Each number is 128 + 32 x the weight over the matrix's rms, rounded and kept within 0 to 255. Layers, rows and columns count from 0.

# layer 8 MLP down (transposed), 256x96, rms 0.219, rows 215-238, columns 0-95
[[124 109 116  52 125 119 146 136 162 138 180  69 126 123 103 123  77 164 122 223 127 135 132  69  99  85  79 112  95 130 101 107  99 161 146 107  66  96 120 167 104 138  88  96 122 146 146  99 132 128  64 124 147 158 149 160 130 142 148  74  42 125 127  85 109 117  82 139  93 122 151  83 135 133  89 130 141 132 149 137 125  98 135 112 135 116 101 104 141 150 111  88 123 166 128 116]
 [ 91 121 170 107 142  99  90 101 168  73 157 105 127 112 147 143 124 130 130 146 191 153 182 126 114 154 167 111 126 188  91 132 121 156 172 146 115 157 101 147 126 145  85 120 112 146 131 153 100 141 113  94 105 101 108 117 164 137 109 144 114 100 111 155 175 129 122 101 141 131  99 180 118 105 121 123  96 155 118 123 109 130  88 125 114 119 175  82  66 145  89 148  78 110 121 109]
 [102 113 102 110 123 103  75  91 136  97 109 181  70 115 171  94 116 133 157 161 121 161  73 146 171  79 139 145  92  96 109  72 121 155 131 156 143 132 158 122 107  66 160  91  97 151 184 114 135 161 140  60 105 115 173 114 154 111 170 169 155 158 130 158 136 127  97 126 121 116 164 105 107 106 113 110 126 127 107 111 161 100 115 157 128 122 123 109  81  99 140 123  96 152 130 144]
 [122 105  95  83 170 135  81 113 154 139 144 147 144 136  89 160  96 122 162 135 157 124 101 114  92 173 119 133  73 162 177 114 153 185 151 101 173 141 120  92 128 105 124 132 151 100 100 101 131 134 143 120  61 122 136 134  74 168 130 182  66 177 182  91 172 110 126 179 113 105 108  96 105 154  93 182 124 160 125 121 105  75  82 102 173 155 120  55 172  85  80 109  77 145  97 124]
 [ 99 148  33 121 153  84 139  99 118  63 182  92 179 134 159 156 124 150  87 117 113 117 129 113  95 155 151 100 136 148 160  78 138  90 106 119 122 120 134 163  88 104  94 112 163 179 125 165 155 149 107 132 167 128 164 167 124 172 128  71 133 100 138 136 117 118 124 118 149 152 122 133 144 112 133 105  81 139 112  97 156 129 101 163 113 125 186  90 153 152 137 146 179 104 164  97]
 [168 121 134  96  82 130 115 111 113 154 116 146  87 148 145  67 171  72  98 143 179 147 143 177 153 144 108 134 117 142 150  95 141 114 128 133 131 168  74 130  68  75 114 116 108 101  52 159  77 221 115 107 110  83 172 126 139 174 188  82 131 154  91  95 127 151 135 116 137  93 157 142  86 124 195 151 117 143 228 127  89  92 126 170  81  96 123  99 150  75  71 146 144 125 117 139]
 [142 124  76 133 117  87 109 125 174  94 149 159 178  76 139 120  83 116  97 134 113 180 124 129  41 162 102  71  84 102 165 114 164 125 101 182  96 174 148  95 174 131 149 122 167 133  91 131 152  95 164 139 133  87 178 151 170  69 109 106 130 141 128 117 134 150 130 134 141 148 105  64 117 132 160 112 167 140 117 125 182 101 112 128 137 109 150  83 140 114 169 139 151 140 139 104]
 [137 103  93 105 147 140 114 137 151 203 121 205 141 128 146 122 134  97  75 178 129 139  90 194 154 116 186 121  97 167 147  99 188 140 191 149 121 134 151  84 115 169 153 109 116 112 110 141  89 136 202 114 135 132 140 153  92 109 153 115 115 107 119 171 142 125 129 150  96 137 124 134  96 103 150 128 178 120 151  76  97 144 110  85 129  98 127 131  81  82 131 125 128 118 146  98]
 [157 132 149 134 134 190 109  99 102 137 143 154 138 126  99 149  97 133 111 121 132  88 153 123  78 171  94 102 122 137 129 115 163 178 112 162 168 169 132 131 121 149 137 139 129 122 164 161 118 170  98 122 183  74  27 137 143  83 135 126 120  73 114 108  93 135 136 136 149 153  64 169 112  53 162 144 122 115 100 124 167 134 142 102 124 144 154 174 142 136 141 119 136 142  61 107]
 [180 107 104 111 177 141 135 138 195  89  90 109 130 131 107  73 115 167 128  79 147 154 159 116 134  87  81  86  98 153 108 102 119  93 118 107  93 133 121 183 119  92 128 131 118 109 122 176 129 111 123 160 146 113 127  98 155 177  95  49 123  91 116 128 119  66 105 163 161 127 179 139 135 171 136 162 183 149 126 110 146  80 111  64 137 127  97 132  98 132 116 122  82 174 153 117]
 [122  90 136 122 125 142 139 119  81 127 111  85 158 157 106  96 110 123 148  95 122 187 126 157  78 130 147 156 146 198  97 150 126 146 159  86 165 137 152 114 124  84  58  87  80 158 127 161 168 149  76  78 207 170  99 157 103 171 166 132 159 185 150 116 121  91 183 164 132 166 138 119 111 161  94 151 105  93 152 111 171 108 125 120 170  81 155 118 189 132 115 120 142 101 144 111]
 [110  57 127  33 122 164 119 163 162  53  72 135 149 128 161 131 168  33 129  61 183 151 171  89  90  67 153 195 110 145  99 115 109  93 174 133 172 152 114 109 166 144 197 175 182  89  84 100 134 134 128  96 101 139 116  84 126 123  84 198 132 141 185 172 105 130 154 150 129 132 114 135  63 175 128 119 104 162 115 153 136 137 165 120 128 113 138 139 136 142 142 119 181 179  66  92]
 [150 164 169  78 123 112 154  61 143  74 158 128 153 181 188 134 164 122 139 143  95 174 153 113 161 130 164  99 215 121 198 142 112 114  95  86 134 149 155 135 150 169 172 147 123 154 159  98 113 119 102  96 214 111 151 144 203 172 179 160 155 150 121  85 144 164  69  74 140 100 152 138 133 161  85 140 132 125 123 131  93 154 165 160  96 122  70  75 114 113 136  74 153 134 104 143]
 [144 160 150 144  69 112 128 166 147 166 151 138 146 111 158 135 156 158  97 131 139 126 152 101 138 188  82 119 149 121 157 148 135 104 115 124 139 144  95 121  77 126  67  89 115  82 124 164 122 108 113 156 144 133 170 107  90 126 111  81  87 126 131 104 153 129 129 133 132  69 110 113 207  94 143 153 161 117 110  71 121  87 147  84  91  75 115  85  68 172 126 117 133 145 135 147]
 [108 140 147 109 150  78 137  56 145  89  64 125 109 101 195 144 125 138 138  99 152 235 164 126 126 109 114 130 183 159 159 178 106 147 108 127 133 148 121 178 144 130 153 130 136 142 115 125 167 177 113  94 132 160 152 121 129 156 192  88 132 119 137 105 108 162  78 168  96 145 114 112 124 151 101 126 184 123 116 122 108 125  82 101 114 129 129 115 163 173 128  92 157 141 117 153]
 [123  73  96 143 178 182 140 134 100 183  79 152  84 186 114 152 115 123 187 148 102 151 133 171 131 181 116  83 117 144 158 113 132 110 121 184 112 100 132 148 135 116 133  87  60 158 123 189 110 119 115 103 156 158 127 163 194  72 127 127 124 141 122 216 116 153 191 131 103  74  64 155 118 100 151  95  30 144 105 198 127 155 130 144  57  26 120 131 184 105 140 184 128 126 147 106]
 [158 156 119 121 107 136 173 140 111  92  77 124  98 154 135 121 119 187 117  68  94 142 117 151 165 164  96 117 130 157 140 126 132 179  92 161 129 177  99 104  97 122 111  69 101 152 151 112 136 112  85 209 152 145 173  70 141 136 193  66 136 152  81 101 128 109 135 127 114 138 119 118 159 107  95 218 106 113 123 161 173 122  64 124 123 187 178 151 183 111 108 115 181 104 108 180]
 [112  90 190 134 145 138 117 135 134  84  60 105 109 190 174 128  86 122 130 166 187 127 183 120 121 154 158 155 158 170 136 122 187 156 111 115 151 124  75  97 127 118 127 100 123 109 134  95 131 115 140 124 209 115 178 150 106 175 133 127 149 107 158  88 178 117 146 128 122 113 145 153 194  81 129  69  98  43 108  94 123 117  95 116  71 109 176  96 118 137  68 117  93 158 135  63]
 [ 79  93 161 116 110 131 140 129 145 183 126 159  98 132 116 104 144 113 107 143 108 144 148 137 123  61 119 115 121  21 107 139 126 120  72 131  97 172 145 100 141 122  98 200  97 156 164 129 134  97 175 119 110 139 134 129 175 115 125 255 147 162 154 134  84 124  99  74 117  89 114 129 127 158 144 109 130 122 100 141  92 104 166 119 127 106 143 138 113 102 161 124  41 115 113 145]
 [179 126  79 126 134 105 150 143 165 165 139 138 162 151  98 163  81 126 165 106 129  67 126 127 121 116 125  73 153 153 181 151 179 114 102 192 108 170 103  74 168 166 106 115  79 123 109 119 133 127  99 164 149 170 153 171 123 133 112  19 140  64 137 136 164 126 133 140 199 105 122 121 120  90  65 146  93  89 116 127 103  86 109 145 115 134 126 182 147 163 139 109 147  79 108 131]
 [113 113  90 120 124 126 166 124 132  33 111 138 133 111 102 130 160 160 138 162 118  63 114 151  94  96 169 138 140 155 125 121 151 159  84 117 170 103 144 138  91 155 144 117 135 170 149  95 178 105 173  79 139 135 147 106 159 101 115 108 132 146 137 181 143 126 127 141 132 160 100 183 132 113 161 133 138 146 127 127 142  97 152 151 153 100 114 142 149 127 101 133 108 140 116 169]
 [190 106 112 152 125 121 143 129 124 117 118 180 102 107 176 122  92 138 140 106 102 115 157 139 172 174 111 142 134 136 135 121 123 117 142 126  60 138  92  84 112 172 103 148 111 142 163 138 139 174 131 158 101  74  78 118 174 156 118 109 102 159  81 111 133  77 108  98 185 135 142 139  90 180 136 124 110 165  87 166  72 170 165 110  85 114 106 123 141  77  80 144  68 139 116  83]
 [139  86 110  67 121 128 145  88  67 135 106 102  96 169 146 102 105 126  88 155  72 119 105 122 158 108 134 105  90 168 120 117 135 104 176 111  72 143  76  82 133  80  67 124 148 131 161 138 156 157 147  87 133 125 142 169  98 173 143 184  94 131 175 137 122 108 105  64 113 150 117 117  90 192  80 106 133 147  70  63 112  90 102 144 181  91 118 130 121 149  73  82 131 142 163  94]
 [ 78  91 124  78 154 155 117 129 119 177 169 133 116 120  90 117 207  89  78 133 142 106 113 123 125 147 135  95 107 119 116 139 106 158 147 122 188 168 120 165 137 122 150 125 146 123  74 150  95 145 106 154 122 128  71 111 105 110  84 129 156 116 157 188 152 109 138 138 149 116 127  70 100 124 186  64 142 119 197 112 169  72  84 135  98 145 107 108 116 160 112 114 156 164 123  84]]
# layer 8 MLP gate, 256x96, rms 0.228, rows 216-239, columns 0-95
[[128 173 114 134 127 103 131 171  82 144 115 160 148  81 132 108 124  91 119 126 122 120 103 115 157 119  96 151 149  85  84 170 120 126 140 165 162  86 138 108 142 102 118 107 109 112 118 128 141 110 128 129 138 129 136 171 141 103 170 117 166 114 162 131 104  73 105 118  90 112 159 110 106 181 173  96 159 105 121  94 171 152 131 147 183 154 140 129 118 129 125 138 136  94 108 211]
 [ 82 123  99 104  41 115 145  94  70 118 149 109 140 102 110 131 129 178 144 149 109 148  87  87 165 114 119 127 146 102  93 141 136 114 105 120 111 116 117 154 129 141 164  93 150  91 124  86 131 154  99 101 141 131 155 139 111  74 139 106 148 144 104  98 119 137 121 108 122 152 181 169  90 117 109  81 153 119 118 143 181 123 109 208 112 154 140 168 141 138 113 121 116 114  88 146]
 [ 92 136 129  81 134  80 152 120 150 139  80  72 129  70 140 161 147 129 145  78 128 106 120 160 140 145 131 128  77 123 144 114 103 116 139 131 193 120 140 138 193 148 123  80 107 139 109 108 192 139 158 117 121 119 106  79 173  80  86  95  53 153  87 149 132 145 105 135 146 173 107 172 153 116 118  86  98 158 175 159 152 106 163 119 151  49 131 121 126 148  99  98  93 154 188 113]
 [ 57 127 155  89 159 124 162 177 161 128 115 102 126 118 116 166 109 123 179 100 131 140 160  67 144 173 128 117 125 130 135  74  92 199 103 118 116 136  97  79 129 124 188 133 100 132 157 178 186 134  78 150 115 121 102 135 204 112 133 108 148  89 138  94 167 141 136 155 170  86  77 104 124 102 101 178 109  90 160 137 152 158  84 135 172 157  81 181 149 162 111 145 122 110 143 174]
 [ 84 106  85 149 153 106 155 111 154 144  92 116 117 126  95 107 141 141 159  48 140 118 121  59  85 115 120 115 116 165 134 139  71 166 124 137 134 166  89 126  91 143  94 109  91 124 106  87 224  87 142  94 128  80 177 146 130 169 112  95 142  80  94 199 123 174  96 151 165 158 101 127 168 139 105  97 172 113 143 177 169 131  97 129 125 167 102 180 158 158 108 163 106 138 137 159]
 [ 80 142  95 120  97 110 157 156 131 144 102 162 137  93 170 113 129 126 139 101 121 148  96 102 153 130 161 133 192 164 158 154  98  83 109 141  72 152 156  69 145  85 136 109 128 124 143 123 159  74 149 160 125 207  63  88 106  98  94 139 126 128 136 101 126 157 121 136 153  90 138 138 122 139 107  89 140 127 123  84 112 111 104 129 131 153 111 173 114 139  66  80  55 160 118 171]
 [ 72 187 119 155 139 134 153 145 167 133 127 142 151 124 116 143 119 160 160  41 163 154 181  82 143 156  94 144 126 122 110 123  82 164  91 132  99 132  80   0 106 130 184 101 119 157 151  74 133 145 121 122 135 126 167 123 121 145 130 116 144 129 134 153 179 117 145 102 172  94 168 126 157  96  61 121 189 143 135 157  80 115 143 102 121 105 130 184 129 136 137 161 128  99 150 184]
 [ 50 146 139 102  95 164  79 112 122 135 100 156 177 141 150 127 130 137 132 100 139 106 153 100 142 168 133 136 185 144 166  67 124 151 140 206 155  68  70 149 122 122 139 127 113 114  98 123 172 159  85 159 149 145 154 112 126 152 126  85 156  71 123 138 141 107 109 145 126  69 141  71 124 110  87 134 102  89  80 156 138 134 121 175 163  95 100 172 111 150 117 159 167 112 137 137]
 [ 88 134 114  60 123 107 144  70 150 115 156 114 170 135  76 164 151 111 180 154 114 119 134  43 156 119 175 147 162 119  83 120 160 116 139 159 110 103 121 181 140 169 145 111 137 132 131 104 200 131 115 139 118  92 132  97 169  80 121 141 131 133 126 166 185 110 141 123 133 175 164 110 165  69  79 124 117  82 113 126 191 133 104 153 131 131 163 151 171 100 133  64 148 118 143 136]
 [144 139 101 131 120  86 169 143 159 120 174 137 180 131 133 105 100 115  66  99 126 148 117  45 164 118 196 119 151 162  49 138 168 125 135 141  80  87 141  86 112 119 185 125 137 133 136  69 138 110 114 106 123 120 114 172  89 150 115  51  88 104 144 116 151  98 114 142 148  87 123 140 175 115 185 118 115 145 178 127 134 134 121  99 101 104 182 149 149 188 139 143 136 143 161 173]
 [ 32 125 128 135 180 172 130 153 168 128 179 115 134 110 114 151  86 121 138  81  68 118 176  44 155 186 131 165 169 117  78 127  94  81 155 117 168 158 116 163 115  70 209 112 143 141 112  99 211 143  94 113 178 151 154 112 187  98 153 150  93 142 170 143 146 134 155 135 196 129 118 161 124  72  83  86  98 121 140 147 188 143 112 115 191  90 151 144 116 133  95  86 149 168  94  18]
 [ 39 156 138 164 181 162 156 114 131 146 154 117 146  79 158 166  90 173 139  98  96 145 155 110  95 150 132 151 166 166 107 162  91 151 148 172 176 125 162 189 128  56 146  59  73 165  96 123 186 128 120 123  98 132  92 113 124 105 161 124 120 138  87 131  59 161 155 150 141 110 126 107 137 125 133 117 103  87 202 173 208 107  98 116 211 131 142 135 122 131 141 122 145 162 128 127]
 [ 77 123 115 101 134 141 115 159 136 134 135 112  86 114 155 181 180  95 171 141 131 150  87 108 131 146  98 186 185 124 129 140 136 136  98 158  97 118 139 158 127 106 162  84 113  94 101 150  88 119 111 181 101 164  80 156 162 107 175  87 134 152 115  71  97 124 158 203 111 184 164 110 133  52 151 156  99  80 118 141 125 153 125 180 132 153 132 151 155 104  90 121 151 129 157  96]
 [ 81 132 124 147 123 129 136 149 116 140 115 144 210  95 134 148  78 158 109 131 167 130 112 142 108 166 128 172 199 143 147  86 131 100 110 148 118 154 113 144 109  75 118 146 132 175 153  67 153 100  91 155 108 190 179 135 166 162 108 124 125  45 118  95  91 163 114 137 118 131 136 105 132 153 112 149  94 135 127 136 116 172  94 157 205 126 191 147 170 141 127 114  88 184 135 135]
 [ 73 172 150 109 121  84 109 124 170 166 153 138 218 101 136 150 127 143  82 128  88  82 187  80 145  75 115 166 201 155 150 128 126 104 123 130 140 127 121 147 118 112 142  74 166 145 125  97 149 124 172 153 116  96 100 114 117 163 110 126  74 163  54 105 105  78 162 132 170 145 129 188 167 102 112 136 153 136 139 105 170 148  84 107 117 118 218 160 177 139  50  99 105 128 138 141]
 [ 95 154 136 193 123  70 134 133 150 143 202 140 121  92  82  68  98 148 140  95  51 180 115  86 102 124 157 116 191 144 120 105 113 140 159  94  89  83 117 130 168 153 194  96 143 132 176 118 115 176 117 151 167 104 144 139  90 144 110  60 112 115 138 120 151 118 144 118 163 130 105 165 208 107 124 107 125  96 145 124 146 146  68 143 106 119 132 173 154 128 146  98 126 167 226  53]
 [ 70 143  73 199 149 115 111 145 124 131 131 113 161 151 125 162 127 128 175 102 163 177 115  82 205 161  74 129 162 162 147  74 140 145 123 170 105 110 106  70 117 167 133  95  74 122 110 108 128 177  69 162 120  72 173 110 158 128 126 136 104  37 135  94 146 120  97 120 138 153 230 102 138 157 119 124 116  49 129 126  44 134 136 138 173 139 138  91 163 171  80 137 108 137 124 108]
 [ 13 101 128 111 196  82  82 186 177 109 128  86 138 104 127  87 176 116  91  66  77 111 182 100 119 116 149  91 142 117 161 154  95 119 101 128  80 168 170  73  98 129  76 139 110 198 107 158 139 102 129 122 109  95 145 116 129 153 141  73  71 152 136 177 164 119 156 144 175 165  95 146 181  33  75 187 109  87 118 135 206 108 126 113 148 129 141 113 144 126 136 163 157 125 168 124]
 [169  88  79 167 164 115 131 180 168 141 140  85  80 122  94 124 154 103 156 102  98 113 178 138  64 127 121 145 149 116 135  82  90 149 155 140 128 164 111 133 164 116 121  82 122 172 121 123 135 137 119 140 114 111  97 122 178 113 134  61 150 128  81  99 107 115 164  91 141 145 143 171 125  94 138 143 161 103 147 154 133 121  78 190 183 156 106 113 119 118 153 231  44 109  98 118]
 [ 58 131 179 145 183  68 134 154 151 127 177 116 158 136 142 136 169 194 163  73 134 114 171  86  72 134 112 114 122 126 170  85 127 153 122 121  75 134  94 129  95 145 125 102 123 174 182 135  95 115 122 150 148 112 136 137 143  95 147 109 122 144  97 118 149 159 142 138 114 119 137 108 145 133 146 110  67 130 168 116 137  76  99 147 147 164  95 118 143 111 137 166  46 134 179 130]
 [113 147 123  82 123 149 114 132 154 121 163 131 130  98 158 182 121 123  95 160  59 113 147 128 177 159 172 106 157 118 148 102 135 128 102 146 127  52 121 151 136 141 166  49 121 116 134 112 164 136 103 121  81 110 120 177 172 104 111 134 137 105 187 171 104 121 163 144 123 167 106  84 171  94  79 119 157 144 110 140 168 180  71 152 167 172 157 167 124 135  66 106  96 108  97 106]
 [121 118  94 156 148 135 126 138 178 140 188 155 151  80 123 156 160 191  53 164 112 111 153 134 127 155 114 132 102  88 190 136 125 161 144 112 130 101 126 112 127  53 100  46 149 141 165 118 172 160 152 138 107 161  91 157 136 114 142 148  61 120 154 185 174 128 120 141 111 117 137 143 119  74 113 181 150 162  97 141 100 127 119 120 117  86 119 167  77 193  78 124 125 188 142  94]
 [ 88 112 129 127 175 136 147 110 166 129 173  98 116 111 133 147 105 114 122  87  83  97 133 125  83 127 117  99 112 131 151 157 114 167  86  71 200 150 117 132 120 129 134 122 129 172 108 134 101 209 119 122 103 135 169 102 154 154 142  97 134 120 144 176 116 108 168 188 156  81 155 122 139 130  64  82 138 124 158 168 231 135  92  74 167 141 140  93  95 157 128 143 117 139 136  37]
 [126 174 112 177 206 140 139 205 133 150 152 139 119 140 173 156 150 114 145  73 166 164 234  87 139 100 126  82 234 123  99  97 123 150 150 133 128 155 106 181 142 163 128 111 140 182 118 124 113 153 143 122  87 109 136 131  86 181  91 112  64 187 131  92  98 193 160 148 141 104 131 188 141 120 132 123  79 152 180 146 118 176 105 150  95 100 149 140 138 164  72 107 115 137 100 120]]
# layer 8 MLP up, 256x96, rms 0.233, rows 216-239, columns 0-95
[[126 174 104 175 133 114  94 137  72 111 150 150 114 186 151 120 137 149 133 153 159 159 115 135 112  94 114 123 102 121 170 101  87 122 118 124 147 104 123 151 105 113 120 153 119 118 153 152 142 104 103 146 149 105  90 145 122 142  83 132 166 184 113 143 101 129  95 169 165 121 102  90 125 111  51 125 183 143 122 150 124 151 124 123 131  76  97 150 132 118 148  69 131 103 176 147]
 [134 117 100 120 130 154 132 171 111  94 151 119  86 102 104 125 150 141 131  96 121  96 145 121 112 131 145 114 169 124  94 182 127 103 130 162 108 162 232 117 123 125 122 163 128 133 159 113 115  83 100 146 123 154 111 134 186  59 117 104 115  93  95 149 135  72 142  92 133 128 115 127 127 164 106 149  97 145 187  94  98 117 133 144 131 151 127 133 182 131 117 161 180 146 134 117]
 [198 144 150 159 122  98 148 133  70 136 151 171  79 169 175 128 156  68 139 149 143  68 175 135 129 147  71 127 140 155  99 126 137 131  91 130 117 144 162 124 132 144 145 141 145 198 123 168  92 132 141 144 143 137 142  55 157 169 142 166 125 157 121 191 146 132 106 117 152 139 131 141 152 135 196 178 139 155 115 105 185 107 180 153  95 179 172  90 131 111 145 158 147 153 141 131]
 [127 133  90 169 100 127 120 111 103  98 117 141 118  98 107  63 101 108 137 110  90 114  92 101 118  73  95 175 140 151  65 181 121 119 147  99 150 155  96  90  95 137 163 147  87 142 116 171 135  98 149 143  70 153 157 134 142  65 110 140  85 151 160 176 146 174  95 147 197 178 173 124 113 114 139 122 153 112 164 164 156 124 145  82 125 127 105 127 110 109  83 131 168 104 144 155]
 [100 140 115 121 125 139 162 167 155 129 130 154 136  50 109 156  38  87  97  66 108 130 120 187 148 134  54 167 150 127 106 107 150 165 108 119 125 117 109 178 109 139  75 124 106 178 192  84 180 125 121 128 154  84 111 114 122  99  92 132 138 143  94 127 118 121 108 107 147 115  68 153 125 126  82 177 157 110  77 123 164 108 107  78 148  93 138  91  69 136 179 127 159 196 152 137]
 [106 137 126  94  98 150  99  87 137 127 104 157  76 104 182 144 154 103 188  94 130 125 122 105 110 111 164 137 170 142 139 152 105  95 133 117  96 160  94 120 148 133 138 153 164 150 119 112 144 112 162 159 122 166 111 107 120 116 151 110 166 176 144 116 149 138 124 178 128  89  96 105  97 122 144  89 159  91 165 107  64 139  85 132 178 177 113 163 103 132  60 100 120 167  82 175]
 [115  94  95 143  70 153 184 120 135 124 100  94 144 136 121 143  98 199 167 116 130 105 149 160 162  65  74 144 188 112 123  97 106  82 117 128 185 129 132 173 162 117 104 109 130 136 120 156 187 168 101 136 127 122 165  63 159  97 100 205 117 164  28 105 139 120 110  97 130 145 133 177  93 132  69 127 132 122 124 107 148 124 158  98 159 124 103 106 108  92 114  85 138 170  81 124]
 [ 37 103 114 135 101  74  94 154 147 134  98 107 107 166 109 163 129 102 113 141 190 186  91 105 118 110 145 124 110 146  82 158 162 111 144  82  78 111 112  82  98 150 126 114 106 115  96 155 115 133 127 124  83 207 123 148 121 133 129 103 136 138 156  93 172 106  81  87 121 133 164 102  93 152  68 156 159 128 205 157 126 159 129 155  91 102 123 143 154 122 141 122 110 111 162 122]
 [121 155 144 137  85  78 132 133  82 122 148 174 186 105 158 103 123 135 142 149 110 151  93 146 114 134 182 124 186 136 159 172 119 149 132 131 127 109 153  79 129 124 159 132  88 165 116  68 156  69 124 100 111 129 197 165 124  82 151 108  86 118 107 109 142 169 108 167 151 129  46 133 131 115 104 122  94 143 131 132 118 105 145 168 126 113 188 194 129 125 133 143 163 170  99 131]
 [150 145 115  79 129  83 142 110 186 127 111  98 149 106 176  83 139 122 122 137 100  73 156 139  87 140 147 130 162 162 162  93 133 191 139 125  78 151  75  71  68 145 109 171  93 135 126 203  97 123 180 136 112  96 160 177 151 181  83 141 107 113 182 108 133 120 106 143 165 126 118 141 132 117 120 153  94 119  91 156 133 171 102 128  91 154 159 148  90 159 107 149 139 107 131 107]
 [153 106 126  89 107 149 135 133 155 111 162 170  73 183 123  97 177  29 148  42 107  83 175 101 163 141 204 140 144 173 171  93 156  85 125 198 159  95 201 179 118 107 154 140 191  95  90 119 102  91 150 153 128  88 107 136 119 152 122 172 173  94 148 136 160 168 167 157 164 176 135 154  64 147 107  79  90 144 126 139 181 110 184 176  99 102 128 105 104 156 144  82 163 191  65  50]
 [ 80 164 148 113 149 106 169 127 126 139 132 108  91 142 179 208 102  96 180  85  87 145 144 109  75 115 139 115 112 154 111 205 107 124 129 149 165  97  96 167 170  87 156  65  94 171  98 174 154 148  97 109 106 135  37 112 106 164 180 133 164 143  94 111  79 162 183 169 124 106 129 165 197 143 231  98 116  58 116 199 121  87 160 139 153 146 142 159 103 109 177 126 124 141 128 172]
 [137 149 175 121 167 106 107 123 108 131  97 128 121 120 172 101 121 107 104 155 122 126 133 131 144 103 155 119 134 116 152  77 118 139 179  82 129 165  79 146 122  99 125 105 187 113  76 172 151 112 142 158 132 126 159 142  83 175 122 105 128 227 108  97 120 138 126 176 153  65 142 107 147 135 155 160  93 129  93 142 131 152  96 170 145 146 103 142 146  99 127 161 139 111  84  82]
 [ 95 180 110 150 125 145 149  97 117 104 152 166 113 112 164 160 129 133 125 163 149 159 129 143 113 162 117 176 138 116 125 107  93 109  86  83 130 124 118 119  58 127 171 151 108 145 156  55 153  87 136 141  57 126 175 136 130 138 129 119 121  55 115  87 111 134 126 119 122 149  62 170 184 133  98  72 128  83 139 116 143 123 123 121 122  89 177 121 117 159 164 108  82 131 136  80]
 [ 80 165 137  62 144  36 145  68 137 144 134 132 155 115 144 220  56 180 132 104 127 130 191  88 143 119  75 170 131 115 111 154 159 133 138 102 118 113  79 123 157 158 164  80 137  45 198 133 137 162 168  84 114 134 145 140 141 130 136 117 110 130 128 146 168 140 146 126 109 111  97  84 209 117  24 148 146 131 177  77 133 130  80   0 124 139  98 151 152 131  72  83 105 175 103 159]
 [ 80 122 122 117 133  92 114 126 144  94 149 171 121 199 110  91 125 121  73 163 124 126 142 159  96 101 154  99 109 131 249 137 100 153 101 120 162 170 207 102 105 131 132 164  65  83 109 144 142 129 124 139 112  25 141 150 125  94 106  68 132 119 136 105 121 143 126 162 162 123 143 151 188 111  76 101  74 133 194 137 184 154  82 119 107  88 103 122 175 145  77  52 167 149 130 107]
 [208  93 156 168 124 205 111 127 109 105 102 139 157 125 139 134 126 134 145 110  90 136 150 109 122 147 144 124  93 124 197 151  97 110  72  60  85 157  71  98 161  89 125 134  99 119  84 159 134 183 114 199  97 127 109 161 135  99 187 107  99  86 161 150 113  58 108 145 146  89 126  72 125 155  65 109 116 134 193 112 159 134  90  95 170 126  53 123 117  87 186 172 135  65  79  73]
 [175 175 166 136 111 139 149 199 109 168 131 127 163 130 151 122 130 126  80 159 177  91  70 100  79 198 154 117 102 123 112  97 128 107 108  78 163 138 138 147 148 141 176  98 205 123  80 116 119  81 150 144 173 165  40 129 120 125 139 132 100 115 132 175 176 155 104 135 139 146 113 131 117  87 135 131  54 171 132 104 139 110 186 131 103 101  88 135  90 170 135  74 102 126 101 154]
 [175 123  83 157 165 106 120 150 163 147 137 111  75 118 115  75 145  53  99 146  81  99 132 137 136 118 120 122 145 146 104 116 111 125 152 127 162 137  93 136 135 118 129 122 166 174 103 142 156 123 173 123 142 152 126 167 142 137 115  44 105 157 124  60  81 121 136  91 114 177 133 178 128  66 153 152 103  94 137 137 103  95  91 213 171 163 128 106 130 109 158 187 108  77  95  75]
 [185 107 110 196 172 118 163  79 151 116 143 123 163 108 147 134 109 137 114 107 132 191 191  95 103 168 116 140 119 112 100 158  81 126 142 149 153 143 108 123 156 135 167 123  77  94 141  73 113 165 164 160 179 118 172 148 130  97 111 105 174 158  92 172 135 163 115 117 169 134 115  93 148 127  93 100 148 122 122 140 114 135 103 165 108 106 129 152 153 104 132 181 167 168 111  96]
 [ 88 138 123  96 182 173 141 131 148 130 158 150 109 116 104 140  88 105  53 114 147 163 114 137 124 117 113 143 152 131 106 111 150 131 152  51 166 120 164 132 105 111 149 146 127 151 148 105 220 108  90 132 194 175 151 154 122 195  99 126 126 186 136 115 129 112 147 155 131  82  39 120 115 133 152 147 100 106 161 124 159 166 135 130 160 106  88 123 113 138 189 101 118 166 114 104]
 [102 163 142 163 119  87 117 132 144 105 140 127 152 162 146  54 171 155  93 137 125 134 156 110 148 164 126 169 147 111 120 129  89 149  60 136 140 119  98 187 123 195 162 162 152 134 120 134 115 176 115 163  89 171 115 152 158  99 142 115 156 113 185 130 107 190 163 172 137  81 112 151 104  60 134  98  62 107 104 121 129 170 145 132 117 142 162 130  86  64 168 151 104 117 150  96]
 [132 138  95 125  73 105  90 178 107 118 127 156 153 103 153 118 107 107 158 127 141 124 122 133 127  93 141 138 144 136 161  98 165 153 107 134  49 101 158 122 117 124  60 142 113 103 155 140 168 136  95  94  90  86 163 158 125 145 169 116 105 125  94 114  84 170 176 122 151 117  74 156  99 160  64 166 122 106  68 135 106 150 133 117 110 136 150 119 129  75 165 105 202 126 128 161]
 [136  64 164 114 148  99 175 209 158 122  59  97 136 112 145 115 138 139 152  82 118 143 117 184  75 102  81 111  98 116 134 111 192  96 158 140 155 167 159 150 166 146  83 128 143 130 150  86 143 127 117 196 143  89  68 148 160  74 123 119 149  88 122 194 175  92  95  92 120  96 148 155 161 112 128 139 164 102 135 151 189 121  53  66 138 106 135 101 127  86 130 203 165 133  94 158]]